Weights of a small transformer language model: MLP 704 SwiGLU, normalized queries and keys.
Each number is 128 + 24 x the weight over its row's rms, rounded and kept within 0 to 255. Layers, rows and columns count from 0. Numbers have three digits each. The size before them is the row's rms in percent of the matrix's.

# layer 3 attention value, 512x256, rms 0.344, rows 496-511, columns 192-255
093:107161103085112131102176153125174135161147131125129099137102150140111152139115151134128170133132151136104110154170096115175129148146114112178119100148131153161169122117125148139127136108122086
100:122095099105157115143140176175136113129123092121122123132130110137091143098140162100104108143183144121142111121088058128111099148107183122135111103163144148132110164100106150127141055132129149
088:113156116142109149113168141147154122123169075111149081107154133171103144166141117125155108117178076118159131114138144143160110148159201168157116106124129148131135117163088114115117105115144159
094:160188091155120129084134151132149114124083136121183138115103152174158172132178102132120115108150110116139129125142163135107126126122108141105072155112118165170143168163107153144144144152109112
101:132130149143107179146119104136097136155150113104097114146164126122167119116124164140137153117092133146149146160127130135124174106087128180148112163118188089156152124151130110168143138120153139
097:127188144146187173118163109168112125165111086080104150152082126161140098124124134120098158118116144128089064119155095086132126142138126145155130115153129121136124140125119125118130101153126099
096:106122126125131128160112135110170125114159102128147140182126110112164135149112119119130110121125125122139162114164142196141137122128121110162146108114123145125116140112112086126172050113132089
102:128155124167119124143124149078121172169163112128098111163087110153095100098128149156135126191156134122146138098101171141125147126124135114171176139129134117145139122120136127133116155144091137
098:095185152121119133091122061123110163094147117166117168163153098159138171131109157145151140109136106109089127157116133158117134158100120081096134094118138142128108123113134123137145102107143152
093:081128136128140136110117098152156146122174103136160116132151145116105100135140130150140093167125101115104158109177151172139098128132163114111138084157105132070124117163141101168127088124095162
096:076150145098093160137129153140100124094134184102129163127115155149119166144139124127133116127139080134150125143081138134173116102122110137092096102123117119157108083175157118122129101096133120
099:168134110130111131153142107137147146124101131086112119137157128123152157154109137143160138144102144128126108172120106121090166100122119092130115118119125109160109151138163139174095122157164109
099:103154150142109179130157099089168166104153181177131078134109125171102163101123122128150146145138080146079083100135110189145112129153134133109132119109111127124102144129117121141132129131145117
095:109119162153127156141152151151103124129149149177104109094102149108113135131135136128147146103127119130114118149087140088116087146113127130099122141101105115132104110172107115126148100121101124
096:119130129085111119131093106122149157187154141118126144157118129156149121180110146133109131128086100091176118129119125118118141139106119165123157132115138110136151157093100149132100161087116119
097:132137094140136111094099133124141122101121194096107116122135142093120111129126119170101114133143110141124104134109122156112143094127150173107141139136111146142138099162161134081150126146119144